{"head_dim": 64, "norm_place": "pre", "norm_eps": 1e-05, "positions": "learned", "qk_norm": true, "parallel_block": true, "init_std_up": 0.0211, "optimizer": "soap_variant", "grad_clip": 1.0, "schedule": "wsd", "decay_shape": "linear", "seq_len": 768}
Each number is 500 + 50 x the weight over its row's rms, rounded and kept within 0 to 999. Layers, rows and columns count from 0. Numbers have three digits each. The size before them is the row's rms in percent of the matrix's.

# up: layer 7 MLP up, 1536x384, rms 0.202, rows 1305-1357, columns 128-255
# down: layer 7 MLP down (transposed), 1536x384, rms 0.198, rows 1305-1356, columns 128-255
up1305 104:504443451515444442487495496515512491463437415445492516487581553523510444513454551494507471447531448541479483507439445467612544530549500536490504480555520593499481557456497514446424516544510522545515518528541534547502560516539558458568534502479489567456503477473482472454479538551512530514462429549577478495527587509517456543518505488501545519390543560506542454489504515469471627510499
down1305 103:457521531494461511451474541445495476539481499471561441490484467497473467564501517472561552474507494454517561419441410524442553482525553433472450555523599543504500520462462630574565535500397440460470452517517481518474563462536430510482436454493570462458401514498438440474520605577482559555505581414557595492446506502546473428545455516500500538493504470472510405546514473423497541478538
up1306 090:565471538514549482449509457537479578513581498486425523448484536508462493465531536462397484490555552504371403480523506609476470516514464509556556532543503461494551473497584473473540443510435505569599553452531518411465553446569521414457583551489519444510489547403433523515485551580568471440435534442451488501492546420455445532481593390518458530498571480490481489532553535492553471471438
down1306 098:428557516446571461526408529468573534484436525459460597532481389612596514342519529493456420474574521527551426529492383488530519488525514533453605546486379568464397445493413591512464547454522562572558542401501454480601592543562460415515498528424465493412547546522487439502499505455585540491496392477454472536517530440490592490495514426512484560531491522440424518595603523557499485549582
up1307 097:622549430483466517521400592445569460572463486491518472581482481606512519494432550489524513492521449537481518397549541417475447426495511590563537547534493471459535528521555513384540430484475549507451611468519460543591514554541496492531418519488474556527531478477458556465460443481559492583472437558525468538455436581527550542552579511432535611529509474465462528519607515537452530540524
down1307 098:451473570521475570499488519414470403545424523496554511499514430477450525491463524480598487494421546546460387524473469516474482544487548514502477565505511532411470444444494558518485538466478542523486546522569468461554573471527545484438580518497592410509397475552470390497528545397444447507539517434547543502513482441527490496560548557443489509565512506551493627526470549559545545527589
up1308 105:536482467470431592498531486438488575495507499487564465452511420513512546508423560606413569423428519472453505454466587542500423628578513507386526533453535510459517496447554515595413496501556599557641522489557518585497600431527546457496497505520504487553497484465508458450485454494474457553503492453523533530422537488642461480420557467531439498523585440464519532482483453461429476467562
down1308 111:441457490489539555437526534474525546564532630514494500557459403597616486464505470516459576473492447549517453561448566491472539460481563490467506553612445517460414490485447561516420544502595467560571603482477510436488611476456541468585405610495436522516464508524550504538457440483557549517453588475539409465520549446497574475427541448466561447480633398478523477509474511476508540571528
up1309 115:481458468476495499518480413455455389501461449557584504436518502543462523528414435530516546427527510573430551503501410498468431566532501572471451427569444430500385515438513394365468457553594514465352535553513453473525437454456502438443504481481441561484595521524472500456497574452511486531494544543510549551451447446459378489464436514546511510536509468396513518428560489576429521500593
down1309 123:494492535460451532535559454532494447476484416482538536550443448506455439494449592516448595479456495529535507490605538486466494408589418477452480539490520544492438514377446562483428482460520496516488576517490490435475495408499525536436500567478443510443487538473533568488387440571557445445416502568515513471471431494394488547558544530521595510540454504432503490494551463565426482472489
up1310 098:511465510402496524490418468480424513542497556467493454578533460540439538500634524601517455464560486468483547445639469497441478495452521468668419635496453573539434473465489536473573502519476517535497503523618505480504543527434574492503434544385488501518554539524414491428475501472488435465492558529529565517535517461497535418471492486544501521474479513480582505606501603630510523458486
down1310 099:398449519583517465599464556544449534542471448501571498435532460420388583554531522441469514503476534557556566610508561521479522508434512474492521487544528453494460549521436471501439556534451424523464546563567453490484471513548435449477494515455547505521493614469564482598441560495567499415485513452517472548531534520548457566444474491580444496410463478567520561527531546516569548463527
up1311 105:431455503439509492525530454512503491527513490464494481458436522460464497518484474450520583559549571472523535438505538449530537454474496495592524532457452458523516468464513425551460443512519469409516453570425533523498560544545492498495513408484485534418513532571495508525564360478427501578497483485464579594529547532560493511555578441533505494464422437423530426598419473440494478485501
down1311 101:543482499431591539514406550519521410507502470491577609479466572411437563431421422398512447489550514467535509440458448619492505554500698441505427431519498477511515497466442598437479486497475424412499469472518489488541446453467544534559454545509545494516501595543489454543464559527614501561512481430551472492558543447493604506545425477495531585486493485463462463518438509553429503499420
up1312 092:442611502559484435569547505422509572460465511513523566514452491377400456476512532543568471576561554552467545469555439483528489509503528463440542486426593435425459495470502472522474444517532557510492561482486446477539529544489497555479514496505463511521507452493384484592564526397422538431433621427535443468603505432585473538598496436582408533428518485543430474424523478489493460468540
down1312 108:501415480524500448505443496426533599408449516502582444531502451427553444569387521484519418454481450488521602550553467560454406503495448497530550503502560497448500408538533556523545533472518520490501533555486549475557466542422584536454479571523571489490530525409475442490552492488480465542453503504509441463529514507510473504468437523421497561559490386488387562495486545439504577510531
up1313 095:521480539571515486464482461494459503550473542463532442487435434500514561456403585500449553493507406488499482550495537483521477595482519588517504469518545521501509548562584479527484510516540497387518448470367492567431458506481598497555498457600487557491534527465498426512416431565402565567537543569540530558504497513559594503572524502439422526461483415580497491520485493476407494499454
down1313 096:523489494435489548483451464558524503480495471528500510493513505463502515456452474501490527456478510503478452419533509497491549444532475400493387490520544478420501484502413557542612429436515485525465534448558417509537439530591495508469524512485443448446497485470503452489598400671534511468422455384526456482482532458445484481509470504520543503461475494524507479534501541482533522500464
up1314 102:411439454457559507436552504489491483521486558542531460491548517474448518494548597490578428511462473624425437491604517493487600498476536553595514543524525459407424551479480444547558554500512507515397513554556519469514547474492517511486564486451486524566587526493472573502488496443438492470515496414688456524519459531438608461483543510559516521551526513566435482443551583457534478527457
down1314 099:420524511509561540526400447504514532460410525623496440453515466493471451493522505460458499465530511553475454404471524555533610512557457525547426436492472462444551482480482495450513530558415513496475459381446570463557542518374544515450541485450403486430482592549537522517450585419510565478582394589566499542540522512531546449484520572406577496493508516479506528453446551553469506463418
up1315 101:562424463460465540524458487476539567511576555542554486525561580544534542526453463464532493499421477545573527542506468436427497487580511430500477555549438509524583529447545423535351550455494558531499468537523475586539490505493441492560554483540453505544585544482439568580517505473535504467463518551423585475425536500478484524512476559488452535510523545458507445496452468530555557496429
down1315 103:442524500505519427496534584488419531572512466449503563510655515398504478420482528525515479528577540457490476526474554590538497451489508564534553474510563449591484471480463597501519569529512484415443432571464488479599366461475469542467425569454525497478577545476542566539511654401456474520545495480538491477504506498462532521493576445578553568443477400512539582555472571490491546358531
up1316 102:403553581500510504596526478388439427422555502413507529567486481494433486602489596502527414502502501530495457472410400456498556516485464431418577489540556422469495532457494492500448495557460443476568600509619535449505578508473499475557457547455578551559482509463530516483489595534575579527528569467452558423537478444455529512516512494459535456506528441542571501501530504413526545505547
down1316 101:497554605401473485509491399435413485433590516444452490518550568514475502482455544381492488480533561561441490510527459453471571497476410500431537523592544454528540422463406558481365508530463573441474537481528508522540560418521456575538398455431538538537495493481469485494471554546548533555533514419574484520477406587466462429503593546533586482524474505526589437491484587444569462541490
up1317 104:545541460461443455517495475492544504542530499468552481519492498467536488503439563440402400607476481526513550497466458544511485466519462507554518465515482454521429467562509500497517541476455579436469403507485445491529478537503546541506570436514519494516496459433441534491616520585456541583482483486514516552530545515476513614449620599502463433433460530444497591452492426523458425527511
down1317 086:500527533514516511442520512502468578522467456521485507519379435524559473435463552504511470413573567528446500487507419472490477494536468502481544502490468529469504482529528593474390510487513460495520503464552436517446499477459386540550999412382492490526477529482510521491484515491495514510479424480516416481437420459474581493465535599518530515492422479577521470494487506474453485455547
up1318 102:535488618438485532369484560475576508474596461518469511445442514479452512483515494533520549536510511482456631410484443518468546506485534457539475490543494493607554471488517406530505575572568518564496497456495561449500481485472496590497465508439416524465468452481522530513418500478492466522511479569403495431591497556523465514552517482487427502452508450466487507544483458557568493485566
down1318 101:518520497467567463552551469593547588508467495515389463461492455346595528523565562524451509563419516463599480465525579522560571437503475461478492465407585598541493476523593475515541540471488469387485527472540562522516428471537433413467483467432476479618478493538528479409499520501499471550464424543453528501481479416532496497566457481501454475401430539541540526443426520520552425505516
up1319 096:405590480498557514469534503445490590555600547448600452467471443515557590623589480492494558562525479473455484462540534485590464503486495493469576480500480494572564475422473517474481519492495508567530504520620455381504391506443503548523541410525473568537465602510501420513503518519531586481430418519440561530481506481475506414524522508531484445439557459512532367572413551413516423589596
down1319 099:519528361563408560381533542533514432465423564443477546527486533560521559436447540573543437548463576432551466592570490495605551544571485510506483490344459477490473496464424587492517546595523548455434508443521512619416489518584476557615388496463525389489561427474497529583453530539450568469544506492539433480435470498485488481495454513513531540563493502572471497495491414472418544407505
up1320 105:443616483465469550503486508586472496489429490582547464560460563428533507476477503455464499576581434515570461515499481530424508412507511478451525538495521526502531492482527479527564424536484536483569484514427485506468408589425453490546519498478540469405532475494539648439477497477509351424534473496489495581544435443507486515494508598526513551422424488608557483508450537462590529438507
down1320 087:488466507526479492545446492528431557536421501434456492587524560622507431446418442466448465494524468474478562518432580446547515491523538494450460553535421554506541506538490524465553525477471479521437492396523404493519546540483484518507743454467558561505471502434554577473471492533451462380436419504508450456580483482487484438566518521524450546585558535523509531493570466438577437517534
up1321 102:470506428536524458540626488513460557566552456484461531536470502598412491545455500496605436475594493558542484508523456530522533575508518503499476607536498476550563482505467425583596501485535560444496482459505466425491475519597589514459479522483622428504512476486524458453543637522443536526596506555389485505571531422500580519503521537453506516492531506514508520590498474409470525475443
down1321 101:583569495648519457519523444500547581550489479468508542483535415454553518398467553454545452509585565544538472499496520573430497518588407512504465554467480598436437554470540521539469561466544596521517444488501577433438399442455449430489439472469481501507630547489396468612481535494498532495476412528434501489493467472568513410409483505471502526529450448549509414476556523452507486607441
up1322 095:416451526490494504616537505474454405476564507426510540585473549479581590475452464431487637520463492467581506595419500467468479438485518477486500545528594457466497552487495568526416436620480479576490475546492596454531441469489470597496534510447501578506449529474478551477460549506415433463465545515423519546479554424428519461545477471377483571461477521471551567488499474477424499506525
down1322 091:562508553535442505527480544559484489558481539463450552475489601465492555478552556464465487573467504458522462481502476456462427509512515547510500470525473545439548468490384491507439389405534534417553473562478483467441512408476527478610495501530499496532456488631430545491476441454529578544492466545461544512439555560616525525425480476463538437468426512450432487436561585491444458518446
up1323 105:551520458498359436480475474399386523505552494539506504492550437372444450375495558477512471514486502413510523496385474485584487469523474437505536512465405483551542534516467471475469429459441475552426515503513432508395498485550543490536420479539627496492520460564511478435520519465452567435422465542507493445543485481452517541571555453549603497465441439551430463505497462517506492523526
down1323 085:539572490525570561400492510518513536481446438470432464514447507498554476380381448460474486561537511528503455469467532482533486464566428489547482598586498559543508561622485540554478623394521478631494537476563459493501569471463516501510658449447426585516435552522444577441462415485557531565514462544532449465445530537526467490508488491597544486499520508570511459560546475508569435450566
up1324 097:425487509447523560425462568450458451539524545512452577535598422526578487430596491491513562480505522539556509485578527512421558487489538432479528520446572429461479536445524481493492447451539466503577596491449477482548502492584481538519568508526458471516471558375419510464491471592446530586437551488574486522421508513466413528491394491535552494514479517497494460459410362603493520545342
down1324 105:513465553441574482513565475478566488420478489473479463502487504559505395582490475557473467468543512473550477510552460530448492507546659525576478501514554487471473561414555593450518564552546547453545509523488498492498473500514472460474507467452500433502455472611531584443520455441519439577557555606489507574426486528520393579494501537423483537419486458580470427489547509572501501476493
up1325 098:505576437517545499567482491464457482454465469525515528454488449450495473490468572532480553549575468562500528469488504534552478512523499523446523505441461524551479531491528441470463503546459493493498492513474545485549570464545568610590497603491443448435571575521491581584558532512468512510493601512411539426617418419529520532424506496569477489527482521572485502535524546564446597532494
down1325 090:456574513510405574527478483450472429502520617491483534531562483572564460467444516401487466620481435472500489500469518489431500516576553550454534529601453475520521432501479423478537544591535445472517523541558533507449363524449529451553551469546573450489532495474558447534508475584503397482517404550522434578517452484548459483507492510477467486504541497480478571467517502423593412520561
up1326 097:494495563490505499505485501457528428502487547415540544475521507521455553507489451526611504449531470560523456568507534499515514468536523488536452560570490529511470480498568498477561431544432480410453468494540506567462468570540544475560582536526595489586545547435499548388498506514580591528562498507629523400456439517492490515452567468531531417492521541511398488410413554477486475509477
down1326 101:486526472570430511603466551507528448595492549537583524474503490505509514450429463487526425455552549507451484502494446453454571519486475485438455458460506511506514510477487493460509546560514492579573443502451473537535590537405516496491435495514506513466371574500526428494500444535397510493450499461417504506573607449565448417515535508492498508469523621505476639486456522570522502563471
up1327 102:535521484457436536435485515510461475476491517471497481560507462534442568477600461543491550403523428510605508511579515536445582546415491591476530525480540521507475529511431461484552428435467505587447539440521536422457559541596534505603557422505493558511531486592503554388527459464488516482459456535458514581422488494406437485609567394443544483491508504519496596570458517461510500441463
down1327 112:481400509508460585500474550439474540430462522545482506435547518453426506390476389444513433466461488510424467506475550481456417435541586565431485449483516396546549572437469511542535514562463579501553503531539446565502576609545514565488430492498511546406468517507477526422459466471504468535524533478538473552492442523500479553521502597443550454567570578438465441543548542430454528446491
up1328 094:464436505516413490504454462484520452519548496413407470547442484480470425522524503561510517536530502461457511467542413507515423536502521489453385488487443507431413510424540481493372506451498460542485455547509479519551531447435561454505450438517602538583482488520605501542464496509481552387465439515505569467506453452546592467465472543551546562432583493463495355432532565479460501574480
down1328 088:508475471470538463548424514542514442577430506499447517524544452471490491479473445401497456439544509427433492469508529598425516500532566497530470440428522436476625559461580541543476522508544491479521481498537480519441532435531513486560420566432593453375537474524477628519482543482545448486427502538478499495491496471553527496515564489508563485499495490473474471440539517433534431509521
up1329 104:583470494486591412451468462507476527622426505502561471460530552468528512520448525501438537617518422536585549466507511461559560472525490414496522389539579491567373468560500546541489525465502604543487535517441505532585416478524533524520576496490485461467470541608433492307424445414467569522518481479564472467504512417539483497451478551560473574539525494419536520482464590535511501487536
down1329 104:425484610495514473507466608475540458506542386567611413472506512461392446391506480462467474465459528481517446418519494479484484424546542438533511376536616552504402524447511553447484635482549520483543600479485554492487505466531438532617696480504579461442515480491477552551513512498428487515415514575516468522472478408548664489434495533486488483518546459432461479462516501459533446483480
up1330 096:550512546497576593482535545536477627490527534548457492502442513484494464580511586467519462516564454529463460486541516545551590504580470496495503455477428416529597445467503492477469472430429591551476570495480448583446536536542556464571572477475511470565561520493513513562489527451531470423496521506408535465534538537554557565485489445502539583536439575543463524601454579501524583541410
down1330 090:492413477578443484517484508494538525565388460501504406555516533528466569413513443464492484437535543527451620493506406483448440482438575425490572466538560475457491431480469545559571523461588461545568419519509470443495471467474456494551563570564454530543427502489514440454482379473568534616486504440488528453485498444481497538507572522477409448438538450464513483445514448542500478551573
up1331 093:458515368542524526471385533560512534474511506562414486463473559480584453561446571526506489601600483465474466500460535495485510488517423392516482446484496472455524433534456522597583484485446556572522505518533513555493540472494479576534545560543445396435473439552472422456468553485461453510609451519484573572513456526445548531525481543439423551508545444554468544505425459535424542433526
down1331 083:491626560391535462620562457469518453559478480555428451490506441497465469433486493546527487453511480507480539462484458429467514463474488538540583530507414502470490499463454560483508504598406428539512505415488468514461525502432530511497452450499503529447555485537517526585511530568525410502525446526435570502472614372535543424506525436560571499470491540464461507425476456553551380529494
up1332 091:492462508432451535572521459445548583566511426519487589512515476479439433509445482552455450518503547463542505461522485473477499459535409599501516516492486528511506456420505459395568408504491414382521439464460492519586522513463436564542526484535517416518544592462520403415425486420518581491489523561422548507422607501494539555543537457404425548482525442515531472507440509406446575555510
down1332 096:530491436529525500506488539507553434470565485472504482467428475618515519480430525436516545546524357496526587472473608517465545506392550496427521532457466546412497464410584503376495496592537439503502501474485530478441454449570460512419487471470411429531374548432437484549496510439477486486544522438523443428457438485465446474440512539539528442478457553549490528473515395504608450387590
up1333 111:537456508519514507472500469476557480560504431540503515450385491507493415501465490494439523485518563466509514539533558434529517389483517491488511447533535509505449624451443467470489412501442535545524494654588534452471346548411474539532548428434480517618493423549499609530467447553521435616552430510574462523483513473506445587400481520485558475514404574523522570486450531546435523485490
down1333 118:509508489417528534506491499518485592526513445466516548478509496551540454475449497514519583407460512491496546529446436492513470582517569483525524580428509469459491535367476607568580456530545521529530509524487482536509577534487520479444395607507496511501566568413481545638520624515553501491449451541626497566535576569473521526489486498594518453572622498554493502540499449426450537575449
up1334 112:410456501476410547543525535494485499553480576406483386513472504553447491622466504521531509529561519517447536575504430437534456463448477456537524600533440487414499504467508462434413492412552479458498506450494515461410571517515615552555510544561495500450395410521482474565522553475580499494480451506474494602506484466449571523531573425498500539512506525540591596547526434496399500489514
down1334 109:501445474563551450429413526547473520491499463521566461508391512542469585466560525487559472488452469399563481465437452502468493470484523382491528467498477473449497473585520485469492502520478515620470497509468513408522514530484503504506568499497543479567458511471497493497563488520475556526522479505530400421560466520508554491475592560591578523426473550485577471506419620493455550573514
up1335 103:458594600556543508560488537522579505408598586565530484466570462446428410453517493510533564600446457520448486594448533508476515533460477489528509373487524551531447516496526545463521507439499447469457609595457444454552364430466545525484383434512452486520448487562520540447479466546484539437520484500620504434537569489530510416408478594397489478586448476546535481471526456463581442527501
down1335 104:464498463447527490535485467491528503501494537493487394471497568549572537505528425557481494479573586510447552456412477568482448409504504495416444473559526510508540450530493511509518529492447439487508588447532536523370432496540513469494418438495510518513454504526581529515564459542569547550452514497470609549489478497500437499528548501430519437470433510646493459544501501445617542447448
up1336 109:462536449529512499419521527593502558544481578471514449518466428472462480547507622592508423589383496496529509527476489531541565450394484541525556421626522496497545517471491476505446498480492614449600383485352443564562582520471549489514555408570466491475454523396481538500471542422435479436599547647422462483503572429536487409503493523452479516488510500517553420543461525487547504509507
down1336 102:473502487532608518458536436523597514480449478514533440515510437519424519533491468533503536556548519565459481553473545434486512535511506518551564423533451467504528495516578538532431450447447563386442438575491508458557499518481526504459429408561506517554574564474420554539488602485409585405556536457414514549425514507413406393532473524510495544489526488531452515586550509494441476563479
up1337 099:590503525506525512502551490492538537480560497473455558487519550602428448599456532529530521438491448530462567476573459417421432530502549475376483430500525476469504480486464450476538562430408521535391551412490482454504439470459583464502526466524478433532522445531530421490499613437537507478528569489506466522439516562541379495484605429588465552369445628540487518452475579537541516449568
down1337 083:492578500548464504385526512506428455513480457561445449535376510481567544422408526501491460482520495482557493539533468522534431482551479513483510565532397468498526467560510467539558415440548551525520539467501570481440480572463418556517602494432509538518510526532508540498448484420530598518529424565492563603553483448453537461478598527361488403460500480566416478506541400483494497546487
up1338 086:505539613469433527541419437599508480571493519491520583533499494519504608419532493404569527493483516499519539539506410509573531423583517556486523517513615453522502593632572500576546376478537468616454471538553443504508375467494538479501465509506553488481442494558552509481427485430482421529655559464448465415519561473438471567487493583455578444484526469510447420505426521427475528556583
down1338 091:511425389538526419434639540413522512468533514486451385552446525502541423661502531513526471494494502467494525489504512481354461556435518471520431466440476559547476397333522578476432561519527485495486517507459525534489553511511482512562527498474464491465496508542470552535516535553543636502365443452496549500437538542549461483460531452530499508478515507494511585482529490530533480472390
up1339 091:570458417577415544466513500480545529491481469519532511425510435525492615521493498455546595508549496600520534475463456519408539559523504512489447637526435504541537492516564509407556490540482520540476502410566457395492549526498506434434544446464576485565546472490544552501461477499442514489540455544542483422468541428556442559552578444457539586482474407476403490577516610489464526526382
down1339 089:434579497471454432522481504442553530575563579490414478490551593548492491581357503425479447489545472424440493486536524475612524578453458514458563470482563452543558506571555607518476536449580532469618610504555474530489533430535408487459615531495468484544520569426510549467550590564471420557436482415478529439534477496472571416543511570485438540474507452554559459411472422527529536452504
up1340 097:480452367548504537394515459419513486454461552411475507427466538552491594561459563527518466514522434493540502431514548478480550424522463482530426458418455508496513523532440489489458451512500549496449489563481508480514502385478539532439460438532484530527491443503570440503541481528621474461469538410495543508553520554434397566549408518580536563454483521508503502526502523380503506459458
down1340 091:515483501439586491504418518498408529540488532499616452530553518563526596534538533496492519577493480465453488534457594519542485530520473496477626487563532497522470606534485554560415450502518622500451497599484528632527542483453465476429473602396577597503531470420518489438496472507523532595498476428487412503487471534446507487485517500496468545516476446492474531445518547515490388508512
up1341 105:548464509507590557498461567440555409422458445483418360387473492537460468511611466516513429514546542513565479507466525434469545413441503586460524473593589440493522471510451532472589373486485404540532564596518468474586393521546510523469499483531527484543543434442475536518565401544484455490470540589476438489523472493482600583491326475412495506504548453587529554471516454408470515579473
down1341 105:586510478490513500404483509473439458455493453446521431486566541415506467489417493513483467465464555561509414494559472573499473510552537573541427462481540637495552388539529513491481481465468499512535568395442497457579407499477469538496479475590553481531569569448494458404553538494543560488474560446496512506423417533547544522577573487495481508453465488476498531527494533469534477456474
up1342 096:544456459434473487415548504591469463393476431532449453472491593477601505523496517553572473588510507592461499472456384585609495465429562492466567468571560408561453522528484456630536459517426551541511631443535569463465439535514413591456548559517523364486498489486558505413453459499494474520465517483435545452475387469438458431516447584524482515497578473478481472492589409534471533457396
down1342 090:608509489470550433583555466518482464505496538503463549523556432583471550458564490525499529476483514422456476526574600458473523521535481512595499472443463507490514491486472508472488525488577507384527585452525516402520473441445544474502461465504526525527532553515449536475538549524473517548680433508560413507481491420551448562448553442526444529505509462548487564552501496538527422485473
up1343 096:528513434475484537498524535457456464472556451501548600520392503502567454513624540527549526524553560460409465548477498440561483461472480493498576484592425506387389494499553502498445455559481429493398572478550492462516526435475533528481529521456437493407509577448545401503463451548520609473619483396363440521517550500487559514504593425602402556441587532389515452540499504479380507431452
down1343 093:450463529586530539517437436421470496453470578481596443581462482571447532560444542481527430486532558485582531472541539479500439512508474572494593479419519444475526481451459474427527537527446535518446525579489494560430481515554551462561387478567518384460619483548496523506545512506528509458483572520626363484565444460547427503463404565526448598545493441598451559481418509476581536504552
up1344 100:517420527449525488507470562515441490449554530397414565486511486409439552482473445446482437465461478608579491442484576486553498529459560449489418483467487490427529550511514450541452573502513520468382548474549486568407606504506414501555492557462569465566503451587476517459508489576514534451416463501509512496586529450555414522537550608540565440484482514538584518571486530566478554489536
down1344 095:535485539533463523463438420500529573483441503461415474474547516567565465443509386510422509523569544565481522541479530575446466518537505417513536546607458488455489521474517519511488482499505515446501457505529414445440482491424390419510580471425474569496479479376504504425487501556521517588526417478530494457560514467502445475507507492520497427416492441595508463510485446548444474435501
up1345 113:495488521504524558531419457531555395435485498550433544465469359458405531538488469499576429510485516459524475541497463487508495457517474445479507562604471518573488532496490466483484440543552502508558574497497546420429525445396449543429535439548506421538500389574439583480440573489478480497413411495490491419563457526570427556422440545617550447509568481426497587518487438472541420525448
down1345 096:522530543465513596449450509437393451525509447448474532496375513533541533456509468547532501520605586415535460456470448502535511557539522405451459620649527502476553475574481502563515502439464478541501508473474460519397467506411420451425619487424504527524447482428571469434489458429570499474467409522577454473522539563550481521506472573527573553375489407477461412483512546508498421511548
up1346 102:467468563577539486548529514383451568454487540513540538468514584570477351532500573448484555431533456449466483509465501506501509510546519483495481463469410502416483527566502528484532486464533518528536502469566539588509454476539580559424519585452457511476510479550510523516468581483439575453471586547575425494590428513439462475588509584494440472461523562490448517496526595468537473544595
down1346 088:532542520457485520525530451576492529479489545469433513463507442393506490423441390516542442459491559536423540542425505399492589488514551616424570440538563482518497525536436518537458517460468486526491504482480432441440518499427492495530761495563474577499399555421536418511479558566433478472409447487506553493542500466490515465447480529460458494398416484537587533472559397500512475508456
up1347 089:461529467479432562382480561501487467565474464476499546527447488441535517433535456469555427497496460428578508483556481548495575462487464448484553639531524501487597463481372528464475497492481481532509412467427468500461551547523480580534418406568495471476498535533538512544565483633437489459541469539468542522507521381496560495469479487519526520501469515559602428572460481486428477536473
down1347 091:492541531477592465424493373404537551496602460499489402510588531502569512522523551539518564587474563490531531548548487522430552600563550667550525442440482534488458487484604636468536493582524440498485526411490553453515399418498472507555533534449482657520528568539520546456373502445618509584429550486500484469563545532455462528426536482480425464525487527553556576457587436525510451571518
up1348 101:559485478455611574469478487497509500442537515437481517549516455485472533533536501504531527530640538478455492490594448533616400549471506548384524491490543555614512527520484515408472543529576501550611479471515520540528504542518501535413558579484535531496483478532491568475472544436555484484567575517416535481487439465488505396536466550494462523523516573487533462499531529553439545533475
down1348 107:446436540554579488457591457494556428451558530472461545466493506503498405356480368497454521502537479541511428502484536545458468472533421611540542496527439487424555464492560470482472509522554486561375449569461416437494513491514493526532389374471575494482496503506514440508440452487482496481521437477544421514421460463430452465534392478492581493560484512525361543582509448502426515477450
up1349 099:611483519514557576573550519430466501432449482448516445530542540575482450488484520543544495456553509485515357493460471437435503629491494463523463540507509476489515436440553491439466466444484515454559539501522479463438423486557599498538526440508589432529486437497514563449453522559484427534485440442419489470493469538626614493518457542526481516543570522446437424546497571421522477482471
down1349 098:432503569497505466473480494586537524472428470525531530597533495522453440521468500391483482459536547577453530431465554458585568454603479480415468514583536461457524525593513629398522571548571539521444492501437482525468506527534599458391523470529406446467448449472489518496501453565540451494505540493487433518459442489495527449504546520537441505508418501553510572500486398554417511515477
up1350 085:507401469456590566580508548426558466552524574484449566583518434577572504440468462487526553608582529480395553569577478475418517549511504437459422544481473441532527426512510556504533546483552455460441527518506482473615502448427439428503566602572434545497519461395420466483531463629483565451438563450516498392521509546553462471462532517409488437469508547471510455517524561480519503581528
down1350 083:543527514512635505428625478617474526468568582456592465524406420477453436464449502446523440475429465466520526434595504514561469483595472505544479548492525526482448546459476549497484466532504542590561537470468553512445501522512461424537382339523566418512524565515518516512448426477573520522540427560459562524460432505508509506525483516446500477528566469428485508568414493445484566439507
up1351 099:559538519553464563563477480483487424504459538493595523607432548518474508494514466508494511534410564510409504587440444486523509495503529537502548521534497530414541456510550440586458455429429537462515590530547502421504458466516504556389522552495567518560399508525523572510540503456503508367495420541531570554569480465466444452535490483515516480432441489542621522515503513466485435490520
down1351 088:459595504506505471475420516521387510577476487594472414484427537488536517388423461515502400578518576562500543429502506478592539394392460473479519563500532527507470396646467546480535436400543463543579479468557503473442520571454467537521733480457473547459518501560454539530485522464519505620468472530627484549542461493487528497527478526424505456479510499407444527453483518626484552489518
up1352 102:511494510525532511433443521581523548414526510519493524542470519586577564469517503519483495471533412462533454566399465612477561518461447512456494491500453447461384374539553491550533462503427478513532579589468443549585465603433594541621501426589511557481509439511511446520541550508490495467449630476520448571400495507452519476482534495526436527499487451460455534473596500479409581512578
down1352 100:493463510398474458566499479415419551465554482380434513545510478471523467556433547485527456475552530563519483515485559462400536515463489505591550534522453520523590524543523499520466482555529430577542438481531538523428487360465597600479535505492477471493423509524486537419473551520442406509419470559423538517438416447468466507492601489455415485435509600487573507467541484570572399513504
up1353 111:400500424514495502501572559498511468454449509465491496460451504452593518519549485514432499503482460600459496540474413464490462483472453529450424458535470584484450501422491435504386429522555508498520556535400401459526525534593559534543629519507511495517504500551385558473483518512425727533463536599469448464477550463551496478468592506466445556559520526476525451506425541464471545509460
down1353 108:577585487539527456453487454561514540504476457471398562460518524493422472467467433430452486419441550588512491470568634452529464580501527552487475444476563497526447566420433575494502471451495449481487549451573568612436449516517408480521595506471547554427501496525520509539480478645503468486542557485508511547556507542471456481470436536509518530492563495530468528524482473432410467459415
up1354 100:555467562491463523423490579482446470435522514576493512564649490524477542465509466535562473549505546429485592461583511542484447561525492457580466389429466567426464455520468507509477513394559478365502488443448530557479511433559534524493569528460424547491446460504565473412518521506520523560601466498478468439457565490466442436395468410533487500428462470458563478536455462485430397415583
down1354 096:375521547471477522472462465454556580456399499449537468452508501504446479517604532497454437585554506503427500498516581444444472568433503592469499500504517579432493536603563555499518488533469551453525434475620556520509520524481418545509439454498492513409467490477516562544523435502497539447440520689540491580560562494515492567461450481572535497565523456538544563476525523635482541421492
up1355 104:409478491479466529503398431477452607511556482537451463508481508530421489495527563490610526533527431538499482527572422396409495525581488476509514491482537373508515443557513472548504586522551449427490550455456482536485509555514361509467513390399528499517576451494493533564563500481534523520538504553440451553475342519524557514477468520543531421483529488594412453454570513475538452587359
down1355 103:517479451485437521659408428448471477462507472524585348559588593476491479422462565492557511542460467549494545477515389437543468452476559516531513571537557540482507459583532571460464603535563522563450541572546461517482486565446449536436464481458446543505486434525525617504553497447538530479492550433487461640441462547528453538499530548544549505587587400579488501493491614532476439492535
up1356 094:454564497532505426532537533488545523541491485547562379516494506554492482493508465604498426486523521515373541493477489534420581492481511508454576409514532502616526505464443467496516467516422545483470420587494459479628483505460508630481473485500438375542525564543393535436507437555448446447498513507528480480432560514486551492448429426582439440420461499449503471491574540492476407549482
down1356 093:466455472401461427453563477523432493478468500417411592476481408504451556442541503478482406497480362498531471463444469466508485572504501565610521520507464490546407591452564494489465477526544498508471467454494536489435596523474582493516574491500518504551486522498545557591486494468566477494502431505433555494534458470547500529473495477485576463510503563594467532434540431629558478434514
up1357 103:519493447579420467602476401444493468478411523511592446547522467557635489502454550550467516522524627567466495538617501505445550506576555506432534521491467428549453535480527482510549544480432540481441526508547457476480475526460489570461527436515492474473539568513464542477446561486571448480564531563512592555407520489499510496569551471565435571457563477451590483468547478468520457569479